python train.py --n_layer=10 --d_model=768 --n_head=6 --n_kv_head=6 --head_dim=128 --d_mlp=2048 --vocab_size=16384 --activation="swiglu" --norm="rmsnorm" --norm_place="pre" --norm_eps=1e-06 --positions="rope" --rope_base=1020.0 --rope_fraction=0.25 --qk_norm=true --attn_scale=0.131 --bias="none" --tie_embeddings=false --parallel_block=false --extras=["shifted keys", "gated attention", "exclusive self-attention", "normalized values", "value residuals", "skips across layers"] --init="uniform" --init_std_qkv=0.0156 --init_std_o=0.0 --init_std_up=0.0156 --init_std_down=0.0 --optimizer="muon_variant" --lr=0.0123 --beta1=0.95 --weight_decay=0.021 --lr_head=0.00445 --grad_clip=0.5 --warmup_steps=89 --schedule="wsd" --decay_fraction=1.0 --decay_shape="sqrt" --final_lr_fraction=0.05 --batch_tokens=[65536, 131072, 196608] --seq_len=512 --doc_mask=true --z_loss=0.001 --train_tokens=1074000000 --steps=9140 --dataset="wikipedia_en"
Each number is 500 + 25 x the weight over its row's rms, rounded and kept within 0 to 999. Layers, rows and columns count from 0. Numbers have three digits each. The size before them is the row's rms in percent of the matrix's.

# down: layer 6 MLP down (transposed), 2048x768, rms 0.0259, rows 1578-1633, columns 224-255
# gate: layer 6 MLP gate, 2048x768, rms 0.0656, rows 1579-1634, columns 224-255
# up: layer 6 MLP up, 2048x768, rms 0.0711, rows 1579-1634, columns 224-255
down1578 099:489538502493535453521573527504505459513513475513466519492493494506491533496499520542504531501495
gate1579 106:496500478495497473468500521502520453505447500456489512554487467488493482504472501498471482532477
up1579 103:521485516498482502498519574527491526489509484536516523524496537490466473514498490502497489511458
down1579 102:521511498485517540526462500486528502499476468537500505523508537504507509512502482519506500518525
gate1580 097:541550487541513486437553543488501472444469472536510513495461491501494528516504504527493510469506
up1580 098:458477493450493512528468422493482503469435515473503474546506502464473490494504516474506481523478
down1580 097:497516538538478492530474473491479495496510517460529527474474478499483542494516452481497507506471
gate1581 095:524500515513477489471481496513542487544478483505518516525529491524511468505513472502473490482502
up1581 100:507509505493497446503513503497484455532488484478516547492473507482537467473502540549512543499467
down1581 098:516493480514517521497506492476506494514523510481504519497485490480517525518512501536497465541533
gate1582 104:476508505526506514497493460490482503459493514511526476487463503499479501508522524470522512498487
up1582 099:522490475499498479480509536551513463535503481447512526536513523490504470495484500516501505506520
down1582 104:471510465462481494516518468504533473495509484499520520477557523481505474474492492500510475486515
gate1583 101:517510478461466542534488468512516514486462531507472455539497536494493480518509497515515499543519
up1583 102:479506493477519516552533529497493515462464524489500519543484484490537502485498459532490488481536
down1583 101:498566469513510499542491515491503498538487498492492498533489527470440450504499500473522487478518
gate1584 101:494519484471512535501486471489481497499534476489492454455516510516486480509487490531484498479469
up1584 101:499531471495524536541504478506520501527459533488514520472523476528537506528494501527514493524514
down1584 099:527536480468505459514467499491526529489500492525518495539485489504524531512487494520517514481458
gate1585 108:517461518480489495464478497443495467524511516491539482488492493441483475513533561519464519484490
up1585 106:468495489478522505495538515497513534507520519512444508471484491534538521529514545484517507473491
down1585 094:508460526505489528527489492505550481479542482514497449496520507543461521550506514541522528509478
gate1586 100:496521470507506499488489486522458503522506519510454506505529501523525541508455518512509486471473
up1586 101:492489464441536458500481484483489477493532519489489537519485499499517516515493514484475507532516
down1586 104:488479508517485515477451498480473497523465521479482500505507505505478461523478501459509473540526
gate1587 099:506484490469516496472529486450506514433518512518484516482526518452510493521519434488495505488513
up1587 102:489477492472520441500475505514505514540471472541524528517488486511503498487503527514536502522504
down1587 098:530531540527512500488550518500487540552469544487512486552486539528518509498529520496486476509511
gate1588 098:461524524524477507573479490523490487514502454460510502502512512493452507517466525537500428542453
up1588 099:499480464479488507571510516481517500526537504499520541527522519499528497469518508474467499490522
down1588 099:508488460514518518487502478475517538553492518452526536498477517497534500517523507436515481476498
gate1589 098:524506508541494518461494495512492551519474462506549552508476534508478537488474470511509509459512
up1589 097:525541465518488525478542522542464530494493484486504480498443494521473455494510509490466504553520
down1589 095:494497503512504464501469514487533519496514500497529549487506549484522531507500498513488516503486
gate1590 100:524494506499532493476524487511453456497504516469499514489469536550488483493506478525517481481509
up1590 100:523500468470469439486524500516498499558507520496499524484554468476511505523557479473509527513530
down1590 095:490503536537503527503528465486470477502493479534521498504482507502458549518477549499510501490468
gate1591 101:488484492500526469490525467532491537519493470506449492498488499474511498485522480463516495491484
up1591 099:515462535513462453475503526487535496440476462467524494433493518524489513539537484539513457471536
down1591 099:496520479488500546503538495498478470481522515507496535457499486485516430518501486482490476524505
gate1592 099:500542479514511497494517516503480457549518506485506530465530485492497490491497508480487501504522
up1592 100:554503491533493487514491532512517500530480508496497486486550469516508462504554555493499499501505
down1592 102:501499524478488500538495476503464515484500480485525532491473494503508488494501479510508471513517
gate1593 101:524494504502518502444526478482483523514499491507466539494520523522462501475496549530489494521471
up1593 102:486524496509442456455488455457482481503474561493499479493517498478496554542502480501523493450526
down1593 102:490467505523509463471490467532519472501498518511505523477493504501496475455497500508513493516518
gate1594 101:533472495541485501480540537514496517472451479530467507522562530487507516499485550462444485515490
up1594 105:504468459529490449503473519501496532506501510476550462513531475498522469512519473482483492513486
down1594 106:502518488474493517490540489492498456515499512508537556517459507500545485472471514547505500503547
gate1595 095:530537494503529522536518534522482500514480508473530488533544527470505570491547522527446476519552
up1595 098:503492461503497484476451495493482513529424519449539463480522514516479516527478480550475480514538
down1595 101:489517524510439497500487473553473501499506498500490506479544524488472483517508521534515484503472
gate1596 102:485471507501533508478502519467513491518530500474543498455495524465533488488492483532503490547482
up1596 104:518509524508502477526498516487532500471481513542497475488518500514448507494492461517536511476507
down1596 099:502485497496503512530485528478457486501519525494487534514519499526489458514524466516466487486497
gate1597 100:510550542462556511493515500485461505491452503523545519480508513487478472490506485520450533521474
up1597 101:523490516533482510509472505510524485529532490533491471506491525518506563525496549480505483518511
down1597 102:525497496501446518477489465519533433498500512492471431486485463490479505510501531472512498465546
gate1598 099:503490504465528505509456546483471502526463519487508517485538511527517490498520480508434492486498
up1598 098:507517459489538456451512475523515522528566481499512503474524490491486498510506495529523514494500
down1598 104:516522481527531516505474488481539482484472539461497515458578482524533536498493469537414518502471
gate1599 105:511534504456495519513498466497529507488505529519493477489488487511511483473515503519468464514481
up1599 105:546471539533491493500498474501506458502489484457480497507484518530476478458494497484511475534540
down1599 103:527523516523491519467496496524489545477468534511509526563491522465509494470468469558485481492480
gate1600 106:515498495478474514519515518531523466569469509477484531562470559524508477521463516540490465451492
up1600 103:510506500504499444489516490510481523474513492571489489481477486512497500501515525488518514503527
down1600 104:478500465490474450513541453435467476475506500515498492497517504494480506541475516499527512474455
gate1601 098:523507484507453478510545459457501486539512448514476510466549441461530514488509462506524509519510
up1601 096:487518526503500525513483506503499528499501516492498489512533453472449534498518515570495526454491
down1601 099:486471515463482469486504475477521460491527502443504494492488485512508523485480511475520499516486
gate1602 096:529457454449504507491518507466543541516478492498463542483498488491507545485484484482470497458458
up1602 096:500495489496440480526509480550520490483479508501466510511525465521506442523515468512521482523493
down1602 093:500502473515521511486499529529527462445475495488545535500500499505521449526442497512503530485502
gate1603 102:431497503497492464464498470489524528513501502506549517459492511530497512505513499510538525484481
up1603 104:512486512507519504487491481515511514530512486568509516570498470472471498499474497530497454448495
down1603 102:487452520496493472512465518540472471490507500530496525470496508523509545470502511517497432537486
gate1604 101:524481553506519517548497520497521507498517486527536481510478455515520506484497518532469520488478
up1604 103:515522525508552525498490494450500524479529476501512473469519459480463540551513531514528484517486
down1604 101:480534539528530523498512507483464531501525503476481550530471459476512476488468497499480484502543
gate1605 098:463486531508514508470509479513518500528488475486491478482491516518549502497480507501473504501490
up1605 099:491513495463506512459576499473476497511513522520532442496551471533511484502507481484505471495471
down1605 093:507478511530511500515467475504467492492463494514483494464506448518531464531470515525517520495499
gate1606 101:503476464478539497448462522506510475478482566474494495495521502486528516489497481473464460496506
up1606 104:485516533556515504483507509534521506485493487535481543478508463508474464496493498494530504498540
down1606 101:497548491502510485445530522481484493520498501502541522508517490496493493497457559457475446500488
gate1607 101:505467503492485518484502443493496503511509511489461511479467476470493543479463522500474532506498
up1607 106:485494477515473519490510539482536478508489484510475509485473526515455500505509517509477537474486
down1607 102:518490473515473488504511488502554463488521449478440467452487512516508532497508500583507501492508
gate1608 103:501504518520518518480524503532493510533474507483486493455536495489527487481558507495473528482509
up1608 101:488507542505515510496508490510456460512524440569483505510519495497472521481441536507498466535467
down1608 096:524551465501486508512504519544492490468466501502495514501541517506521493531481494492487492535492
gate1609 100:507495475434537490527504502496497499483471513498514467469509492518554494502490516519507505437477
up1609 097:466538509555488468497489495534504482481514484519504482463533478468481515492505474475476475527497
down1609 099:475494531503477507539525500520506480501491480516519493495497480480503488525457494469548493494446
gate1610 109:486497504476472515496481514528544492532482509490512473498565514498531493526521480518525460536474
up1610 109:494538480507500497487510518504522504524544487483505467497471520488511483525493514463516496528489
down1610 102:539517494455489504504498489507534499481513473514531519493500478541462504504542517514472468527489
gate1611 105:493468518502470463535491566490513503509474494508550549518469500516464480523522535511528504491482
up1611 108:491514510495507532502491472521531548479527467516513502517486552490560505500487473515478469512525
down1611 101:516484522481482449500490487477497490540471462462486459499529485515478519536462478497503476456519
gate1612 104:485470506486508487517482496458482511471510504512498462504487546475502487476474560504484485477523
up1612 101:494467514533528527515462496537482526558486497473500512476480473476477502482500468531515512484487
down1612 102:518509530477506521492515494500457469453489466512504523481551495511512514512537471466524496458502
gate1613 100:515506484500524509539542490484495481472495489473519498528483504512489499512492509527441513510491
up1613 095:518490497522497494513453486502444503535452490533469508487465495499528497499503509498513536508450
down1613 101:494513565541456504474515496484460519475484478494511468470497523487458491544526489496486507471503
gate1614 095:454541507458478496485566476508494470486484456471504499511484506516502474474550512469523506498511
up1614 091:537480534532518490486509514497496485523505494486521504517507546503492519488480470510481526472500
down1614 104:423513479498460506501474503483465472520470495531545509496469518513508418492526545475528477480506
gate1615 097:497516496486496477492496551481511474490515525491458519474517527486490529449518475496476486504554
up1615 099:528472452474484544509465496507472503485507525554512463505523528508538468502498486509538521574522
down1615 096:508498504529513536520519460454487504479530522471482475498486543477496517431495544453474453512522
gate1616 098:468507488501454479520490506490480501509498488493482496457498491456527481437526501508498455511471
up1616 099:529477474530508470470517476474469478507509452517524520435499498482499503511480471503476500506458
down1616 097:482501473506457500517532458514500522524532519488539503504523510473519455493474515476499513518483
gate1617 094:522514451493459517449487513489463508509498481502497523495523452526495480528495517471462506526514
up1617 094:489486499496520485529476536500505515504501509499494474469513504496540512524514495469473489504474
down1617 097:525475488493538493456496486449498516490482466525513524522478510484503491459497497489468504481484
gate1618 099:486541513520497503477515475488481499538542487523490521481523447478471511480452491457469531505513
up1618 097:494516519480529513478443461507516473460505553536545535501496495500523519486472504503544522489519
down1618 099:516530494506505496490568460507525509481500490510493536485512471504505489480514511474466480514529
gate1619 102:518464513510494448486526468493485481520524467520484479507500496459511482449477503493519520485463
up1619 104:507500502488551507512454503527463477516483495536525488496502499494482496482499474530495519525533
down1619 102:533462478520445488506478496508517484461481504497538509518511517543532497521496526549498514486504
gate1620 104:507475527487483523532527483509469514511483505494431500508516511509562443485473465536548501499456
up1620 101:470523479520504533495487458465511504504503562477529517476504515508455491504546484508512494521489
down1620 096:536489473528438521496502516513492488508516495549527471463539542500488450486530495488465476499508
gate1621 100:488518509522500501473558509492477504501453506511518498513450469527513503502499493522454533489517
up1621 102:485522471475481482490493528489508492479493491508461517516486514526512498471464490505480509467545
down1621 104:505478516490520486497477516514489528524495513489536492522471508491485553494493522493512534567485
gate1622 099:465502530496506534534521516518517529527495497497513480489521522480531513532507477517480530477505
up1622 099:458457518455481516426449575490461543481534467487539524475497455515518518477476497529497473508460
down1622 100:458499504544526471490501515492433522495513489504507485451514504513556500469456482490499463528501
gate1623 099:461479489492533494532498479530570522522526523473505567517530477518466470496542477479498555511480
up1623 101:513539481499500513531477524522504485548491530470466455486531523444540513510462523544518496500495
down1623 096:531527462521486551465521508494488488502463491521542538549546514478553550538523524538490474477554
gate1624 097:484520517495479474517528428542548496527466535511450534490514504497479487476438542544463513518515
up1624 098:498469501510515506511497495499537438477510458501535514562558488547463487485440486528491533465521
down1624 097:458492517485448462498508481487501527520485553529503537491491522503540469514457481518509484515520
gate1625 103:502511532455468493479488478511509500491497546476485482466492520471529475466527510507496518521521
up1625 100:488443462534519506489444502473510490490495499515577502505459485491452508506527492483531502495501
down1625 100:486511512492523488509512480506560506464471519523472504465533500502510512503525491503512493473500
gate1626 095:528511514538528510526464452503514489486493491457502526522536471509504507480484475454457489475522
up1626 098:499508543522501501523531534487496504515527499539504534535497462510451514526478494482455485537478
down1626 084:525449508502545455501490506508515506504502465477467518499505521489518524455488510497491523478464
gate1627 096:529512472470493512486564487501464473520507506494468476504482509490507480494515526540474530542506
up1627 090:505467502500556508488431490491492493493493490511533532532508500536519504465521493496531507492479
down1627 097:487496519523525506472511512495505510539534481519553552485490500525487457479494456518498496492493
gate1628 105:512492511524465492476527494513475507478514503505526521529487450535490488471499471505472488454517
up1628 105:521489530522521498555491491495487493456516521513525521477508470544524512480489504555464502474473
down1628 107:513503542532492490444484454503498538519497470539516501468516518506494462476507488509501484487529
gate1629 098:492507495502486481505500454524499508475461513481506527490488459493501473483498512483468530496510
up1629 103:493493523502492459503501517467505536457496465491493519505507524518508514536505451553519544508476
down1629 103:497485478480486503532524480566518549491513485499514509493524557482515445492508487471504458516520
gate1630 096:519570458478512530494517511516482540502474529489475468542517511511514505483517517482496514547500
up1630 098:518478490502494510548545527493485464498471493581483475489494463493519532466491491452512467510499
down1630 100:470476498494550481485494491507481506515498495486496504527542489501544480524515579476481487482527
gate1631 099:497490542526487460500537453511477485420515501469477520497552518481527519539483485509507492456507
up1631 095:454512460472469494517477459534489496506520532516482531495518513517487509540505490522518497471501
down1631 096:499520475489520520521472441466472506470504513513478504502467520544510504491466481564481527471547
gate1632 102:520545469519557504559527481512518503482527525516494508504470484500518523506516480511529508479498
up1632 099:519498507464509440532500517528494481472544474540472499473499455499496471508489493524527467501542
down1632 102:539522472523535508495459484486488504517460488475474509497498497492497516453538498518497490460510
gate1633 097:531524497516514515481497476508475525508447483528509515498525490524491483499495488511484533515528
up1633 095:499544509530526481449495521500507486493485482502502540500478508507538510487507479528502476510493
down1633 100:477506524524555503472458496462504494477494521516510479505521509507489508477527454504513506525481
gate1634 103:502492504499494485503503487453481503535478488483451515443473495515488479505515527475504490520524
up1634 101:492533549488509505487504499503495530482494467503462487467502516503518477514513471491467508486502